config.yaml
n_layer: 23
d_model: 96
n_head: 3
n_kv_head: 3
head_dim: 32
d_mlp: 128
vocab_size: 7002
activation: "geglu"
norm: "rmsnorm"
norm_place: "pre"
norm_eps: 1e-05
positions: "rope"
rope_base: 100000.0
rope_fraction: 1.0
qk_norm: false
attn_scale: 0.177
bias: "none"
tie_embeddings: true
parallel_block: false
init: "uniform"
init_std_qkv: 0.0928
init_std_o: 0.0
init_std_up: 0.0928
init_std_down: 0.0
optimizer: "muon_variant"
lr: 0.0148
lr_mult_o: 1.5
beta1: 0.95
lr_head: 0.00884
grad_clip: 2.0
warmup_steps: 200
schedule: "wsd"
decay_fraction: 0.692
decay_shape: "linear"
final_lr_fraction: 0.05
batch_tokens: 32768
seq_len: 512
doc_mask: true
train_tokens: 156000000
steps: 4761
dataset: "wikipedia_en"
Each number is 128 + 24 x the weight over its row's rms, rounded and kept within 0 to 255. Layers, rows and columns count from 0. Numbers have three digits each. The size before them is the row's rms in percent of the matrix's.

# gate: layer 7 MLP gate, 128x96, rms 0.343, rows 63-108, columns 0-95
# up: layer 7 MLP up, 128x96, rms 0.35, rows 63-108, columns 0-95
# down: layer 7 MLP down (transposed), 128x96, rms 0.275, rows 63-108, columns 0-95
gate63 099:102111148141098111143121164132107125163146147146151143111119120143165092126112105122125196145155114101143182157148135111107130098109159104111173133168111092117133142112159096113105110123110177210132114135143162146093096145133126113112149115135134137114119115100142123138168149130121143145
up63 098:083115081117124101127104101154116134158167153127130134102158120130099095130110109160127119140122148138103178144081138119153138094148119138111137093199128161111142149141083118111125134117143111157148091138151129151134120135167141086118140116129086088104135118109120161094126123074141109149
down63 098:096137155154121133116156093136094155124113098071131147083166123155134122185147160147098112166125103171161130080116126151114115128138157131134149171145117102105130108142081114133101144115160143118106151135123103139155104131133127117155123114149084139138088140146135169142170118119151162110
gate64 124:095124176138127125122134132118156132132133111175123102139092135085119160129127104115119119111159132131155159085119158141124141131157156148149118111173117132121122124126097126126119105136147102163143133097133135165174118134106082093131182131127130103126067094119149148189102160144086096113
up64 110:168171139154129158119170142124118141116143153089125089111136125117144107104145099149116147126141113141145136149158117071131152110073098094162129125178074124176124166137128148132141108099129125117151149144111143141093118127082090103165139164158138111136122165135139140137121106166156133127
down64 121:143111105155098130139113191181132172103165135139141125157096122139119144132135149141136136104128125128128102166133119096092083114100133078112098129127143139175098162113146158160123156099109093089174160148127128149121132109122164113166103133095148130128173135153126110113134096129140119113
gate65 105:106124127151136141119124136123154135171148144104120146135150167115105103130123115085125131141101133143087150166131147154146140062127133112139132129091125090114150135116103152123125152119127145111152145177157144112150096091161105069122149114123182076143137118095159149082133111155166136105
up65 104:095127130114153175112127122173147134131140107149150151154135095089157115132100119091114151178134116155106167128115129112127099103127121146129105158135129125107168156122139124157102153080147117147075099143129129128149152122119147112128092131130149151081133092090119119083117106075158149167
down65 105:132136126120100150143109137132145140123097103100161126088113087176126164113114134127132094122151159156179083135124149124133108151117103140138161146134117096104101128096147114118156111122117114163153138147109127101094126204141094137133117126141140120094124138110110142145118136141088043116
gate66 100:142145114154116147153105120120135162128147145099169120114114088102120155129127140158120142180156157122138135121142149143130128120107132106129122089094119144124120124128090206156169097094130138108096139129099143156118140177137104169164131135090115059104110086126151105127109121104112145120
up66 102:072113105146152131119117098147113116094141176137102103108103146175160138117143096094108132095127100132088122162127132133094118153097153142165083114122105141123096128110159100158107155139083104132149143123122148156143148132136103135092129121135094125149118116104075082127102119143170111111
down66 104:152146167097106085119101142158102093116116114169164120118135156096119119135117128135090093180103108100117139192153112130113097122149138138080126167145117115099118116115162121134136122074097125105116124120131131136134113088082164149153139137127126135097170149125131143150144113128135150176
gate67 103:145152130127131178119144128127116113113140134129117070120135090112150163111137126120148140104148160101138104145148146107134112100119133064125146162133107139126120151149105140151128105114132138143116181152169165154104147084169134091143125124081146117116132096173133106166175143093085144145
up67 106:143139129154121124134106099164143123091096091137093108107105084141144096107118110096112132139150168124119141136102134179088114116124119111109140103123107146084138152123161107092113155105145144147108096134125086162133170093115176119090108137107129132109136154111124152179165084113121131100
down67 102:146134120107148186142119135141167086159177147152131117160110141162075142123154099168131134128110118097123101153123137098118123145146124136154143110142146127119170083111116106141153091086143116118088064138131116126159097122176121105143084138118144136156136143141134146148133124105087123138
gate68 095:127132124116088145169146078109107150101147162137146111163157162174137107115187097115111148150112120165174126148119139153123170162112130130139144108149110175166112107124187141126127127091155139143115110123097146145145134110134114156151147093138123077130105135116120111165144131128110097132
up68 097:111139096153159156146180141102132153128095138134170157145117144137122153120122137100133169136133128077137103140147168111112138092121119140125077100137155142084101133115141096121145107152123108114153176152100111107110099165173128112175157136108174122114152109124121098162118160124142156140
down68 090:090123112153127149117103090117115132098105124117096116068146122114113119140140104134154147113122100113100132115120127101099151174160137142104130119057106117145147173130160137103134139124091131122112107153134079166145123133092126115121128109151148114109106132068133162089156127125124062138
gate69 104:144118130148114120130150125136124088152154115127141129173116129107136137128092140121080150096138146140156113106122152127093146111099161065146159100162129073127122138114133125138126132089104155139142126114142079105138087125161091124100179117124113103101161116140081166132127096151136157083
up69 112:103121131110100088130120112115177154124122121089135108082092115133140115075114108129172111137143131106112112159123144136088101146095161116103101128126125172133091099117142156148135139095170104083132101068145138126126145131085158150159151113120109164130139099133115136119125119111122183122
down69 104:117150130107140113128106152121144155118120168111105088103132132138109117113150121105108140111135118077069136145138116099084103119115124139127140143148177153158151159160186132118073143129133157120102086112094154152122130123136110111126133098178126140141186139106163171148123151155148121128
gate70 102:099154122116152091180143175073121137121154152104138148118135090124150146137113087101099128133135132155110123099096126123139103122154152123124114110106124087103089155071116130143146092121067103124133105136163127089112120125115094121131149142116148092152141114088115155121161155130165115109
up70 091:118132122116104117102135078118131122104123159132090102086143112109112115128112163137167083121129118143129142135131138129144123140132062150160098149131134123103130120126096121130129098139102105113102109118105122051142054120156123144098154123127083124133123141071093094143113103127158145123
down70 096:103134133086131164079110112124115097096106151105127140153134163133154137147092164114106098110140116121119123134122117107133127124090101117123099096115137102169116147161148145126146128159122161121125165116166136114079138148145127130072153137128118156110184120137169099169081119111132159079
gate71 098:145144172116147104161121127118149134130144124119161124149105096112135121125123143132132102128178104136083144126105120133088147085114157119076125102157114092090096095090099101145163120122080138121159113108127127123096145083076106104124133116142085090176101127125120139133159148146143149132
up71 092:124189165131133074131102144135171131127143131154159140154115125129146093147137145140114096131173123105108143121086101126112128095116109145102119128148157164113111122139076115150148090150117116122131126162120161157080170077106129093126142120122110084148094133130122120140136105161161093117
down71 095:115148143136119109149106158146130135128083168115133160155146135148201087104132169125126122132133118124166151108127148135110135103136112106141174155106125135136124135162085141131157134097146142176139161156106126170098141113122145116173100162136151126134130150142080149138145139139165068123
gate72 105:163144110132118082129154139106118131115147117112089075136100121141146149075105073116156136134141163122123130112134119113145157089170185105138157137141102130083082154148153115098140076144109127111141099130124167132130139138114108150134166149142141095164133126143142165140137142158155120135
up72 104:126113129115149109177163151109155162143151122144105111129126127152138128074153123136147093106185095122111132143100117121123163117134177120111112181096155147117117093078112126153111137105151152154135082154164159132142135135106130120106128147091136105082095142146170151109102110124131151127
down72 098:176146128107113093134168130129116152149151153160088120132110126116109098141152126110173133148135109131116157098116120100125137119121154064108138140129128141103136139129125182115134170119139156094127142146142128110159113115139148134159078142148153105111109163185094151138139109151199156135
gate73 102:126128123102101121149107182097138133134117145166130122138142124133108145148102113098092098086094142146095119169091111165125135124159137110122111083125121054123126088117130120104114123153156132125131178103147114144155091174092095126150166125142120115138126107156124154116172103101137143124
up73 100:107150150114125095127144131103108116150186101184108127138158107121161102154148119089156185146132152142155105087171170125088137134141128123148170118123146111099113143148120152099132132124172103131139136089126106127088103135133123127138132108100102101110132100096160100099150141122155097114
down73 100:125112191177136109117100137149105132150125120120172110125139083105136101108139108094126146145160170142155123121148139113117146163137135179127121128162162168114139126078123137108146095141141142104140128144112149134072135069128104155137074138083092115124123155131148143152109112133145124127
gate74 092:149119106118097103155086149104173113120132162105122137094072105127126128117128130110143110077118140157111139143152110094112111104140110165117158082164133100145092147127097116092169142166106135124101100112113125102105120175148095089123166121099129142116121083138139138117137113148126083139
up74 089:137122157136117173163087124118141141117120139132146142123094118127083119129128102136174181118103168153154161175144123127112105119110140150103106124106126122153092158107102107111173136123122108137132111089169116134078090124150113140140096081124150133090106110133109181136155126131090098129
down74 098:095120072146137098135113117134126176099128146128144121141156143079140130127163141108145119163140109113136160126125121110088149104121121125135160161085183160095146141151132154103126142149074121153152113140102135162110077141137142121097111130093112179115113119125080149099104137141151117151
gate75 111:131137149119095090113129137131135135114125143102104096106128168132108169151145142139090149127166135098137131126157125161146175128151111149125137092142106155111130100095133116119130069121133155151149179161120144145125105123187083125110078139152154101117111110110085148131133111077112150099
up75 103:116127161115116118158115138126105061089095139120147093151147156151127142141153117123115120123151152147084113110157136125158131091126123115104151115104093113140131130111177096105173078130151108144109166155110113103104134085125081143090096158132173137088108107143129134117128114128124165134
down75 110:085120135093087155125144142110162150162137157142146137091122127097159141148092117113132143104122150125141104121174170099149144151089116077165153128124114132129178154112120107122120111113126139151191095080115124115112109092172147098128133114143147111128124145098106128084125115120118101147
gate76 090:112178132150132101132123099093106147099130146147120116112118132151148131097132147179109106122081131081127111103087145145115109137127138113136142086112143138165183155133084103150165130101152110119150151086148140092148108129112119111120136138128174086147124184090123110089127136126108131149
up76 093:137068125112085148129144129068108133120130103139152093148120133141113111124121124109136145128131123123121117142104131069134180113122129084171161088130181088101140148124128081111097115138131134143080118136101109123139157069144142154168133142156143123137110116138140145152086116137126153114
down76 093:130125117108102162095105149096145099142180124151081129142147099099148141144097120163130137145122117111114120113107171152129072107116085152137156084164136113139108121097125133115132124117151141100134100140102106137134136142197102125146120129121113125129081100089089162142086133126170116134
gate77 102:114152162138121106154123133132173130124132111103115121149084108109102131119097116097115146105121119119105143143133144119148096087170123143109139152166126130140143144135144139132092115201074093127131104132079126151138091131179106120133129113101143127115183101143122138132173115154181163121
up77 099:122132145123144112124108107133170123108128084112162106141164126072124128082091137131148140124121121109110128117150153128128060069159122130136136145162156137165144165131148144145089138125094104113084103112103119153113120162151142157101117151067152165118147114119132128129137087146133108135
down77 099:107084112119100115167102122143186151130101133145115129083132093194132153158099118130138125120125134127166146146175108132168159123071110086150103119126147144146123161133110156143127137140119103117121128137085115088154099134153132161125116156150106146091134128126116174151137109153135098123
gate78 094:145159155099134041137083130125173124135152150134114122141165125118126097103130097155109148132097131142121100149137172130123168116149153178117103106100145133155122120135107076091142120109166118130105132113101151118110118123093140111109104120150130132100096127147093136117149124124100117070
up78 093:127139114141136164116068143143151121103105123155144127184118131143118087133143099129118123117119126187117092143128115106133119106087170109132120153117142168152148065113143111109096107122136141134106091092138117119125089126166158127150172153111145096139102127175151090117146139150136107152
down78 093:116150143108105129152144171122161140126096158137118167188109127162135097129118145216132126107130104139164085109136137130107139161177117095163134146133092140142114100135127132156130085144144141095120164108170116146158162151123143122125134113106157114132137099130158140139117134157109148145
gate79 090:134094098134125095090084136162101129153098119168148151091084138157098152123154151135085144125111136171173136133154104108123106112158105165104086139111164126140114167151117158131135109104110143107145128099123140138154152147098122118103097158104158131105098137117176104119112161139141124113
up79 090:134111127135140099136073139147131135157151090130153100154115144144107136129118108107159101137144097129139098121171166120160095156153118155096060137125147123131109135184117142121155125116125124116121160163126148155148102112131124099086081137105158126097127141119179066110139149145137110116
down79 095:101169145130114104107116148113137098174138159116095129127164145126100145102108164140123127171127126111099122097118118113114145091114103143157192138132086121125129097116125080160116123106137148130114084144168139126158093096114170135132115135165080152115109106123144141143128133085116123180
gate80 102:125086147102106120094128134134111139117143136087112137142144166144115123127135094142134121121144156100071108116119128103085124144135165079160109118128174116118095150108165104118165130140124158161150107157117139163192117110108118115069102109140125116106150114134141088131093116160113113162
up80 098:136085099105090135153099146130128122103099120110107168152149148176131115106154130149095162098141103075072126141139112125130131134109146127163096135126089125124127169111089133163151122109112119145162114175115146147132144142138148166091106098176127138161131110118120107126097093099140130157
down80 102:061095143121116157116107103154080132135130172183165140116112080141152149104137134138140095120129124125160125127077111113144153166117094126153115153130108147135108110154118100124141146126105140113086138083158150163090116149162154130121124124133158145141108139111154157131133107117076146114
gate81 093:126122157152144144142078163145094151125122104110137130120115135144113126164095150149155159113141160080106125136166100131170087109116119161151131189148126148139104088124113111123122095115144125130116126175178132144158137166143173110116126133127135135104160141154142109105118140086153152174
up81 095:119159151102168141101128104181119132120116189112093089093141101110142108109109098104131077127119121140146119157100142151197163140167105151134140098123137142134114131151120133114125136115147144088137135154096130127134132113137137120123155112099133131150103170098111113171170098129157126173
down81 093:160133089148149155126120131125135132138137118152158191122123130138155168105156118148088174164156141118124107134159135103090095125148131151140116139120114152169126166094104128120125106151105099070133128095109136134193132116133092130128120159181139086129101149125156095141119136096129131123
gate82 092:089132110162132106162130155119149142154112147106098100090140158101071134147170095113098134106108151143116109145147172155136147120132126122103129077142102145125130108122137147102111084147126124160161159138117173121135132130110121122169114146127149149135088113072083118122131139075162129130
up82 085:128133117156129117131092117114129167138125130091097105117136157138102186196140098129117120161122177127101162109143137102168154166149158123112130098092133141166122175120128147170128112142128144153128165089104105115167114124146118130152123106148157116131137144078112129152088129127145098132
down82 100:134164175153132103157132157148145164130086185112129119134133137151094171107141110128138118127136155130111144103115129078125149150162153091131119107097135154159132092123156122171124144158130159122143116101111117082119138094142177150119085157118105173141125105122142108098113109084141118117
gate83 104:166113128117135145095154122174133138117128097108133161112140157167126108113159124145117131065145149098098154142117157181159136105163136123130127122160127112156121111146148086144115097120151141097179137149141144157137147136122098126165037140113159138115136136126126156097131140125114125108
up83 096:111132141119126137115121165105151095122126171106106115127152084133136147170097084138167101114144165168120136124097131136093103115135133103133106135112116146136123145129154134133153130161133109156116143067096109155141134110131137130121186121143106109169172149191118164157168125117155162139
down83 098:193120095128120143124115133135129103170128142141098086100120155157072144105139153154128100141145110114151135111123101112116152126136134097126125133161174111163071091099142105156104108160125060132145148128140155128134163144118153122140100117126117124111166091144093131100132103155104128123
gate84 096:130131163100142118070161155128138114142078142104130163151126139136129135147182134171117176125139092099144145148181156132118151114127136129125123078122149129157137136131154133121144115131129156108119148137115161135109166104092083108093115133105156165125076120140096106125120179136141120098
up84 103:109134144133178132108127148124174136113152136117121102114091098128108097099110083140162189134131091092149136171155141134124140130126172142101137132121108094140101180124139142139091131109114092096138113114149179117138152162134117134136095135120138150114100141177111098105127155093132152096
down84 090:097159114159097138150140109139151138129130168127113164111163140141139091113118153118115106170159133129123104090115149116102124087118157155145128123119116140126165128109124143159116106145164150146155111136145143166106119132116079113074167166142085154144090138079157129114112184163121123131
gate85 087:103166099128078111143096131131069116137148114132109184137087127120128157155116126136155149092135161131121139195129143172137159121136151104090128107147114119102128096157133138120117131117122124110145120104119107114138128170085101133125155117089172103162123081114127122183106134131133135131
up85 107:124094119117132121121131112126196116135103129136125101139154101103154109108114121180146127108139156144134121119118101137088129142125129140149124119135121101106127152115124089123072115152135129165124129133155120073122157108133109126098135125199082094102106139126176140085107084082106151144
down85 107:119156151115123162114120107146121180158135145126117136128136108126109123143140101112096112120140171118123161128132175141139125112161129137130152070131078152142144182083106109141154102161116164153104146071141201105091146095115137121108129137168149117131135106113148155113132108136128126138
gate86 095:163105159104136064147145093144100107159108121145132110139128090093135149099107145153121105110136131125133170114117193169137121104148111136159132127118086101124164152120120111129106080122124104100152128085145128176126102134118136131109133174100113138138071116152136127148132114087115126117
up86 092:096109144154111160131127116118108121155116146131143141095125148130091112137134126153210148114127145166150115166155102186127120132105134140096091109119126151150094091119162137105176124136129133148115105145130145185124165134111112109131131140112156158107156151103088144128133149163126099081
down86 092:114143127109063108126102127132126137152136115152115143148127113089102116117097118135174121081125115132149119090134113121119138138141137162146110117134115134125178138079122154132137116167114145110117120169133110193096157128146078162165117141127148124114085118107127171070131141083147107118
gate87 104:131148114179112101156141112131122117159123110156104136141157106161138124097145101147176115109128120109082131137179140175121148131145161140106168092131082112126115140128161126122134086111121079105114105102134178153123099119127091118131121098161136129169136131127119087110141121070138152112
up87 100:128121123163138135145140160097142097105146125120105110133128135103073089134109162126148116122115147117118098103144152128114122117124105134112151103135130136108118184146138186128148128124156117146101078061166103116096121154101135164163100136141127102165121134121107072105118102149135076130
down87 104:107132082159122134145171152136149087103106118155101105140154116157118124172096147120130126156129158161136143160141160116115168122162108141115137087162095106129125152109140137162117136116146104133124116127089117116110127173137146094152100108130152096055145162144081138151130091135139139134
gate88 101:150145107135149139102129141176130132145184150073115144114122118124090134176141118168080121141144136117119128104128113111145152135094157135132165099121120080135134131094124130105147117136122144177087158138123093089127128090111105106118112122130145143091113114090172157089147138173140158127
up88 108:128138141079148122137118160162125130122097135083117133127080135121114134129184134138137107136097120087171120129091129181154118122150128111098151124092123073118092113118110176109151099091111116122134169139130118133151137169135139111153118112138152135088098162149133130098137114176145140089
down88 096:176097102129150104124118107134130092139141152149136121141125120125121127148095144138117172115119131144162157056080075147151112097106103124131130137135114115103124090137158114171108104102135115125110121101121127102117135172148132177134114129128178116145103145103115119180102138121126191134
gate89 101:145141137150121128114148138101135114129111101128174147124170120181139130140130120091152113076109114106125156130169198121124102127158151150143103169132135075125107125105173113101123101153126147122138088086108157139132107102136101136143121106162121138124151175124150129124096176161121136143
up89 107:147114128138108151102139115161107109145135167139091115187141131139120102164109143171121124148112146166101172138139115122167139122084143148087114159109109128149114198109126111093097121121110155115155151130090157142109184133127102170124110120101123183137137120119123147147110121115120132145
down89 099:115120107177133127153125133141080093150121141118103126160115137101147151131130115153123169101151114150123134101108153111108115105106096145127150110137143098128119105131092112112131180107163089155106157137123110146149128163121126091122113189106118094166129170116097112162159071097136098142
gate90 110:099187137134160099158122109091127091137168190116143083088140139111126127100108128145157144145145165119130140123146102146123086113093164170152159141123131153134183103105138119139138106091129132142124135153109126110133098161143090107105157099105128145149151123165130171126119132132122141114
up90 106:119152169128169155114115108062137118126122132136139114127129127133115112146165143146137175133124155104142127099134087130110088143124154098130100112091127092146153155107144120119159136130110164129080112127137094108071110114164099116111128127079166099115142135151100137106096106135110081167
down90 106:104153138136121120134159135127114158152162155134129117159118156142100103116135186128133129142158085120109147133093113139130105131123119154164137122118151122105113157161136079112145143071127172139133144107121133167084085151141074119118122143116132124084123088142116152138088120161072103153
gate91 091:127106108111103113123143174085120113132105139135128116135147098135152173128144119101097160166148104101100097160104096138141110151131138079120125136103124109115145155135085132162155152109115145131155094150127129142182152091094090157164135106156083099127134141136150141118124118114149098185
up91 091:127096149144116155151128118144128105146097086150132123134161119117113162094159146137095110170124104140140147152128122139133080136131107084141119126175149150126099129147122170132122161059132197132138120105082151123170130102129107172129114138144116102146125135154133146111088139160161124131
down91 094:051128121155088129148125117140125131098109121142138138133162124143149114152122122175097130143129079113155141151099145105090114140152088162164147112127080137165110116137103136110144099099141098101137135109145120088087083100146168134152134133091132154154139105150134159120140156110131097141
gate92 103:133112093139102102187098110096111129081076137144109146135108140095129096119124102111172136116137136148079147136150147131136154089132132096162187124120147131104153110091116112101132115144100126099113105131137163147108138122072116133115113163140084120162142160121125160150150159129140120128
up92 099:162140130119145169149155124107097138127172095135166113154116138137134187137126135163135124120137106146138160085129115105106135097172137153142134176137157133144123110117156119127116119150155141177090139117136124151112073133172134107138158147093153145100152113162177107122112106127151131174
down92 100:136079148119110125106118163142092155181125146123132123119146144152106086112184113137103125059132139102098092131126141128131105153124123083132097147112070139138148185140153170137126137110119162131130131146114124110147125137126115108145136107122106122154105127097150144139144177165145108087
gate93 102:138125173108188144135116142098137142144128140139125106136163113087085115107088112132114140143066104094099121139147119153078122105152150107132126100102137126119100110125111121113139132124127113137163175131163140159125127112166112143146096138116168109098157136126100148114116093097105122060
up93 095:082173142105140128119138096078163059123142121112145150129113139074158149086127159083141132114149171123126152153175118120089103092119160156110139147094155132128103162160155129142131133137121117155140125154153110108119101113136110136097142135102139150102136130136157129119095140145117159140
down93 093:128102131143126119117089166140118107103126101156137138127107165193105173097142146182128125150156139112135077125108123145134175211124129109131126162109143127115113109131102131141115137120137160132106117141136125133093103141124066138141143122138143145070144168112106113123151134124109146111
gate94 099:183107118150091101156103169077164139119139073165151120114128142163071135136142165120116122100152110118145129116129114130140112106183168129142121157095134097138133149119145106143118127133163112087124155069095094121118096108151113102138136106136164139114122117132151134124122129120145155144
up94 096:105135099121110111076139136124108110118121114093141122118121101139160097098151092133118092124149131102179100111091148144141146104079101082150159150165126137135150119139158122083123165136179096100164123135137114151162127140118158108113173083131133110151101147135122139152135149147139143167
down94 096:110121112102107121103091109113127155140149131147166130117114098144153135149107170139130098134140079085138162104158126140115101127132120146106191114139165101170107092134154109109158108086136100156092131095113141119124144123166173123153095127124161104119155118154114101095152112125116134174
gate95 107:140175082166153083125100138096162103112102141121096119146120134088133159097127138107138127107093106122129129096156155170106156149108161129168150100128129137079134110136133138157131128083117167098167112133165171144101156111118148110163106102104145111135112123127137128132118094129139168112
up95 105:121101136120112119086105128110109112156124119115159117112138158121142134108109168125133126126169162157129069065116112097090133081152138143145109145148129103128175123094135101076138134112153117118082088122103093102156109138127155103112127166110122125096134098126127104157126131147079143109
down95 108:106100150119099162110108107164129099116116163100142122111133181101139146139095131109096089142147136117066120128114179119078133121165092140148109085163119089133123121073139126134113118094151117130142135131093096108133116149097161092124107122112114112129120112118140095112117103106125120082
gate96 097:203105109121117115145095151126134096135113136129106106107129063095118126182139131126144121133149149079114118113109170117097136149135135128112148137106131090115148134163109171130098136153163098154109145103139088146164110149144117134131169120105110103144109153174107117130138105145121093158
up96 100:122096120071149099144126130138147131103087130124137147168106093099124104125110124122108078151134101126128153114143100133141125160133143135146151098114147162134150086145128155140140150160107125134170111105113138151171126133135145135079180076154131090150113112169170104121118145147155108174
down96 097:130090118097093159157112099108122094123126096118169108140111105165113085117149134164124117144142135096118140134154114083128149096154155143124164119084104092127154123166129146151162139130111112135107107141134136112186091116147120120124179110118106167111148181120136157156123151104163137139
gate97 084:165127116141110121150178133112065133119116105084125120121140102112068160101154148113129084123108089142118129140113136114111122127165135123155130136095074130176162141120133122150130148129156164125175113111108125095074123143151080072134126116129135128132134107119134111138152144154125161115
up97 084:085116144121150156150136104138154079101121146152115112128100156101178127139124152155097133100130177123143113162116093133144124129126088139133147135164162119067118107100123084125111134102090113127138117158167105156163129130094171133121122141139151148134125186126127108122094106100153099129
down97 098:164108133140132133128100133146140110179126112130115121151105143138183132147111107155127145161109148104090124132160137157134131084136115114135125111141175118104133125068115143133092153085134141094127134084143153174194096124085106098135172133145157103133126108150126128134150103104146161125
gate98 101:114119112085136098128143137099120134133110131117118102097145108168127154092116121110115166094125155112144113169119123138155140092161167123107163113082077094119162149172129113105144129181163093152104116099142137130157119147082154127131160109138101121182120152110129107139127109103130148149
up98 095:134126141141093118132090118153128132125114130081130138108128155164131104135161146113095131142147128098093136119117125121176121146158120126124119110111112135143141140164099120081111179131107109164106110121126133081104107121132135123139104116130188134119168096167102073131101093166091147068
down98 100:095103145136111117107144098082094138148111157125124090094131115180149131159143125141152133100139162138128146101119093113152131127112126126148130088144073134100149115081097134098080120168141179142116128148127148150114120132129097143124160122161118115162112127154180108162127101148157117092
gate99 088:109115126153118138121072092134117126157129066117113099144145134153112149134120111157138109136102127122136129130079103169082131090144132137149077156121155123119102160149128129138083132096150109169121108139118098121123130134148137140149090128160148098095164163075157127106142095113114096102
up99 091:161133151100150084132127172081130156120113105119103125141109146115149095089111134124116136119166117147084194104144117141113157106162139139127137127121105122121178135132158161173114124141146145101146135141123140102138128111077161156130124120081132137120142101162111171150138121164139155080
down99 095:127136151136168117099107150129139074142117107120115141119161123115105162136135138166128165146086116102123096127116189120128133124146142118136142113146096110129142158116135149121093095182181116147088100110138108159118118135114141104113167161131101132081192128154142140107158092115136147111
gate100 096:145112154160173138168116129133125107114144137131156113139128097114104162095152083110146129120101161115137133091164100126188137110095153090147135094155159121143122105110077138123100122110117127160155123137160142138130135099141131163141128105107096105106128102091055118088126152142136131124
up100 089:134129097093118118106155146140129135102116106136112122110120149120129132152131173154121117115157139137120132168097089166145092117106126173104100165106125129080131162142110131159092150148104102123130125102114108096124130142122139128089144135170167114163161131156189160192104138116107161144
down100 113:170134128113106107114076156110159092149173092107109146111148135089141119140139128146123117127140102144121110127090114148069101111131167104166119123099142126091133117080168155125123112147119119114144127150153151155117125087107132100108141083175123126146113118123138112163122182124094161112
gate101 107:143139151135117086125108088143143094153164135130104112102144117134129132068073121112098143121134149146127150098142128153089145102114161137079104126100163127141169147127118124087080129109164157159100123116132090130147130098119118084147149106107100152150116127153128165113169112125108157144
up101 111:142133132147108202136090133139166121132119125121140149164159112118115112142202112138169135127177115167179108135099142140129123111126109170166115120127184141142127123129130154113136133136097117116171154110140135122118098103127163128143110106120147085132113138096104146168154121090146124144
down101 110:128178141149095173103096121129155132106142104107149137165124126130151093136135137160128115142099162152115160156142139146136071113080103083125110170166105158118119138108139092148108091116146101111137123129151111082072112164169136127151117126109104132118119149133138125149107112131105151160
gate102 101:121120158120148156168144111097147126138087138123093084146097127126108150110137097093157117111103129089136117167126104171110138132141122099110152131152093094137067113089158121114142120119085116113127130117136101158108113124158098184153140103126119126145153173134123152110167127128153174109
up102 092:137102107134103143124150143155094153081119129117116134134145126105143117137139156122101116115145087113144177148127162106124151105124151103166113157095157182134153119147111177149081103119132176132131133129180180114135102123111135098119127166115125131102138140136100121153071124126075108129
down102 090:126120159132135105091112112097068173125091165131135159116084142158139120133172089156114153106093131128157122102126142137110138087134169154126173130112087132102080130113114133104094128109121129120156135120126113096113119154142111128113121164125109106164149166172140145096149102140138159113
gate103 084:151125111103152109120125156158094117095118101107157151101181127113102183178138114116090136149145130127097111175157124100126137107138117165098092130134110127138095124122078144140100141150119149053130170147123145134129117106137160092135117124101119131126104114129156119107097124159148155106
up103 093:094136135168106131118114123114184143149131130142145145109123131130133085111168126144136131110123102142129134136125178117115153096170125163144158171137144167143149106121148146145144108120112125171095111123144158064126087119180135125105100141145141093114123121108093126093168129071118151099
down103 087:175153114118154134096118086160104166174161099127163123126139141114108149093115126132121103127088107146117151124143131185152141146131115123108124117121099125137111149056108121125136150132117094101107111155148145161147173122086167125134149070127156115153105137103134135140159110165135136131
gate104 097:124158155121110124101135132124134117154118114163145118108142174129128149095117120146134123129112163136110139150139110087191146079133118138074156108137198161124131152141063141158109116120162105093092136129159113152134150106113124112125140122129101108148106139079159151119096120151094128138
up104 101:096091116121173120117119133141126166103120168102106113100133128074099135138096128144090122141141109115100116110173169122114131164136141134120102116115079120144109113121128097141172124107112140067155129105161127093107099169143132147137130126112117107174123167088118130144163119135166167127
down104 099:144110104171117117105084147149124072120114117081163101133135144132117086130120162145150099157149117104116175114123131118124135120079125155095149090092140145073151116098159107118170143144119136137105122163108156141124122078138135133097126133140153115099173118121117126171105097106124121136
gate105 094:134116161121138130107160142165128112108134115136121107097112125096158131097111166153149137109160076087120152100087128151139157137111143122102113149134139113146128149056085109089148119134133109141116118108123126102150110134161078117149165145151109081161113111108074128090125115102112147128
up105 101:146156135118132134160117152104121118111137139142130107120105078112142130146076119112146077140103107161131109133181131074108128111147136109150115109132130104105121110097145102197123115151099081107126122135108131107137112126094143152107143138075096121145173105112131155169167118144148148092
down105 102:143156120131116103146117133089093174193171097141110098136150088174150105109137136088152104125113112116139087140119143092120109126174163128144100138106113115128144132114143127125157078123129140104132158108118116161148111109135112101118126106110148064138154137120121145156125156100167141160
gate106 135:140169144132171152114119095063157125138153165139142141136146171122101125121135161168159155100140155130111108121128101146135061117135170158162151118125117094140151100082107108121155160103141138127144101124114134127094111150154094114146142134095126118123166144110104150105096097116130144131
up106 158:102163155149137125136108111077152107139170157131129128122141155135116129099123144145129174122141147148155113107130103140142057133136147149164154120128132129147157129129132107121177160067128130125133106135128113119102106158168125125132159161092111129149201093127116159098083098127135120119
down106 131:051193141133150113123156108087137135157132155148144139147158179169110092119116141101145199087136159113131152133151116115162102110127135119133133118105120096127123124165130123146150143119152163104150139135107132162125109134165096130168111135113141120097130121122091136120116140143092137120
gate107 097:102104170128124120098187144131145154129112121148091074114096144122117132089171123125102127141108159123145128150118142103128117102127189109125107122162091097121128107117107172119124112119121119114151089090137126151115178130124096127147110174172150154152148121109102163147173124117117138134
up107 097:098156146127133148124095142121143121125095128168090111143128127116167078120134152132163135132146100132094174118129146152124106157132182105113154110146066113179093139088138152170149121145128122100171135113140129116155132160112144095148124104141149116137080106121120147160146164138118101150
down107 099:119123147083153124154143133167138150124138151176128121135095155133114127137133118136097105101082099140160152139115108142124101118129171094125092133100119114108122079139169152104139110115106096097121083083157105085129115084126160167133099152143141171112139148149111122118145120150094169134
gate108 096:102127104162106129147100101148142123117195133096147105127128165116136121132134117136102110134124097127120123140119126129147099107139137159124144121188130133064152137150173154114106121139096145115145179156135146143131092120149064115165159148113128166089147132103106135143158135084113145100
up108 096:140149120209156123130127157181144126125180155106119123087130163152151123134135118123126147130108111105139107144117150151156092118148137130093112124152133110077134148121140143091112109114144088142122146125116067098120105121150090113130152161105148152158151150119089092161150126123140105107
down108 094:135136124132130119136116134169137168105129183127116144120148114121181150171056144123132153143156082119147132123126101117132150156162084121106116092151126107127126133152111146131137144093118094125178166119118138146142096124101113107121145150080123133099107142092131099158158104107181111128